config.toml
n_head = 7
head_dim = 32
activation = "squared_relu"
norm = "layernorm"
norm_place = "pre"
norm_eps = 1e-06
positions = "rope"
rope_base = 10000.0
init_std_o = 0.0
init_std_up = 0.0386
init_std_down = 0.0
lr_mult_o = 1.5
schedule = "wsd"
batch_tokens = [32768, 65536]
seq_len = 1024
Each number is 128 + 32 x the weight over its row's rms, rounded and kept within 0 to 255. Layers, rows and columns count from 0. Numbers have three digits each. The size before them is the row's rms in percent of the matrix's.

# down: layer 6 MLP down (transposed), 896x224, rms 0.0642, rows 51-56, columns 0-223
# up: layer 6 MLP up, 896x224, rms 0.258, rows 52-57, columns 0-223
down51 105:108177130125138084163179143172148112092112079060066142133117139159135111102087079128101154139139094209120137161197081143143153095087114153091158073131120145102160099084071103118100167115128139073113110148159113140137165149110162126097145157126092143135097165177190092143101133140100124077118126123097151153143125168187114099164130107107122098084110147179082140170108104134046128153079121133072106156127170175123137119135137142128108119160133122131119153129132132127140159103164133157199192183105143104127148188080104101133108141146137121144129126121137156090092129251145197159104108096097112091124184078103141125114157139084101054144104136174170145201124158081166116079093
up52 093:141214119096118138092163171091049158085133136089132137072130124107121056158116130173099161153089113135125121096130180136125135097163114115169081156132150168103134117097131132127101141109143195171099164101150143084055182141161186168085096140151162176126132078122128189099149138123127110104059129205069116133100120081096146117104193176146125138158131111112095150090114186112083164152106089115159080148131130095181120125176147148077123085166115160180142123091182128157129099120132183140100139110079163083111094122183141088075183139145159104093140111180153152156164130098124102082127148115107142159150071183122093124159142181171110144135096094124101122145113082096095106087115
down52 097:142139135115097127138091132127127137132121173166119150099137159156077125134143158137045181102156126120098102080154149135135098091129130121135113103126172108161087173084114190107176137072214107095100120210139109170120108112055066209150111146181192162117183124034061159099117080131124118136123148139124125104135130126132089065118124123091125167103175177148195141141089128102138127106169129152141139109130148124095149127193152132129055141141129148127100109136136111186144125136073097068135110145124143167149124047143200122124151117212088123116134107152109101085165106133114117064136155135119161115134106127127165136097128162097103136093098181108170083144171146141120086184100
up53 094:107128178106085087105119146094107151198111174115167096037073179143131187159141109106110151081111162140132101084143125129076183151124108140154143134075109092176127115204070123149175143124153131090139128148115216141114105124119181100155154131180147146132137154094129089115173166060135096125122167118150140092129091120101093043091161169194082117093082113092111137174159118153134169140136112137120134183131141184148145178088142080178154100132154087113147130071164151115117151149108133162115139130105161107152085165180164101122102155083156117102171135117150186113136179082137119130151027128131095122135111133146140141090089068101151093102115150082162109157099092141134142108120
down53 095:141104070132152149203126199153127118139108082099144124133098110146202114125111136135120086155051152118087111163148184143161122082143135139101142089154095096123089097102062093132163131210081131109142115129149152130085134082050101169054151105133128122167123185140105102147068104155114037090132119144178102158098121155164127173112181165087154170158074134132167132133152163100113110159111148078044121108122092117157111106113091098110110110149164128115147107126173130168163130154180133138142120109125157113127163103097146108072126091151239163176113168116157127125162092179149084112194057167170135142107117117128128157134104162129130117117154123095141128128147171139125101118153
up54 108:180126163129125136153112120173153143138163158112119102105056128173137143077138144139166140140111150140119109124086161110100129184113121133115158102162128130141131177055090166094095141158121090186175209155115210116151064105071124115144112078150039123123144084102091154126165057131128120143167140082131121136092161118112143162118123132100098127083107148168102102081115129173080074174153137094107099158174108145130174046084071043190086146191143127084111082097123164186133085178116110159149040138141169117083072161115147104136098175135087132095162107105135144116192128126119126123131155138105093151098159151123148116182134129107118093142125138106153122117096137126148109108130
down54 101:167095148214089139073117162104117141173090101187131087115111141143099141147095123200162144148149142151124109132137111148111157166162116119087155117193112115108163106155089126134096186156053151181077106133173158096080146142072098100148150129098154201162114140099121155164131184139173151052139083124157088138168165147111114111123083128092137077172110150127104148117148146090137147140175040134138119091125105121146113117112129118127122100143102193150200149146096131135115093167085154144101122098141046181118085059159145103087147125124086161062122106140169141117110113091092138184120232123128115102116162108119161144116144147112129154095128130110153153089065132103177087109110
up55 109:097153085177119159114177117117080101120135114134129132170075070134064155125117135131117133166062106125141159115176102145164189162087077121128147100120181036164119126061101190133123074117152094161163129112063140111191084068139127118127162092144094107134116153149101172160092205083144068138118152146159125132123122129149150107114140127049155113180115134108111090083095142173115129147132127068123116108144179148119111076154147104168106122114137119165101122139136125224111123142156103049147104160123125107168132092104104198110170135130127108110168143147177175181209114104173163116093125108137110139166153135096138093175114121194077161134136087124143098155107125119162140119092
down55 106:092153110143161113134154152131146147085122166127135137098088131180153079135060107069201141132086141167122125139111053137137128122162162119158049149174112071092143106147205098106109096152099099195140075106086103088069125097127142157141125134159154081167106126090183092126124148094131102147100128129125180182091167120163131152077162166155095107083107093122192138173144099089121144097129106139141142132169110097156089135117109181111114175105139131150197153134149151114198118084152149133114148124091177136187158114094128190145140069128163138127089101169104126090152141165147099074146122108134157132123161083124083197107088144112143058108133142098158164154075139145109169049152
up56 110:104139141128126084062191115164122174074133108194110171117143189100178137072127183074151133079096130128143112073158121091088105132140184093080107156098097080151092115167098123126137153114105169081059147160163152127112198143139146109109155163157137118173153142143142172137152119082169170129091141152129165123129181127091170143156219170128168133136066139146147140150086136064138125119117146106101151107137123118103101141104120088044065145074185204151154189113161134145103116136164130167097124111091140082174167132128116113107096140159118158091159102126095140114106128162131075107139093138172142086148138128153113145141135138126141183135055100091126086132105072124101166101189
down56 108:094097170138173122064143164173093198105114094126148085112118115138137174153058120164167159153094128129153129152143120128126130119123182105139091113105161132106122140075194141085143142110169173149153143130121185213062131132104137136165177197124135127182040082120128114164097114160139114148081109108126153090133159158098136130118138120110072165106076156160131131097122088095124163039208157105122054089111205088131108119100071092144117146101123143116119149168139152088152129084144115160130132130088146115111157122186114168088186143094191137133113068067163109123143092118129093132088157099145108118139092114149114149119083091110156151134083090136110155169109157152099105163183
up57 108:173079143141126157113168151139174145132134096093205129147151122096125077088131080164129134160109130139080136150135128143110168122148097132057116085140189080126167161100057150100175117082119174108118149165125116074123113120097105128122095104120104184122232150151104110124147128142169167075179188138164127123105202145122131109142151109132134103105195153126168088148157131130137153105054120083064119116112127105182142082091164111114127120186157155136082066169176113098111069130144154146146112069136199062155151082124172145125107174155086142114137139124159137097089143160150173099126083124082102153103150108157143138122190132149136141164102188123098060108165124106137125165100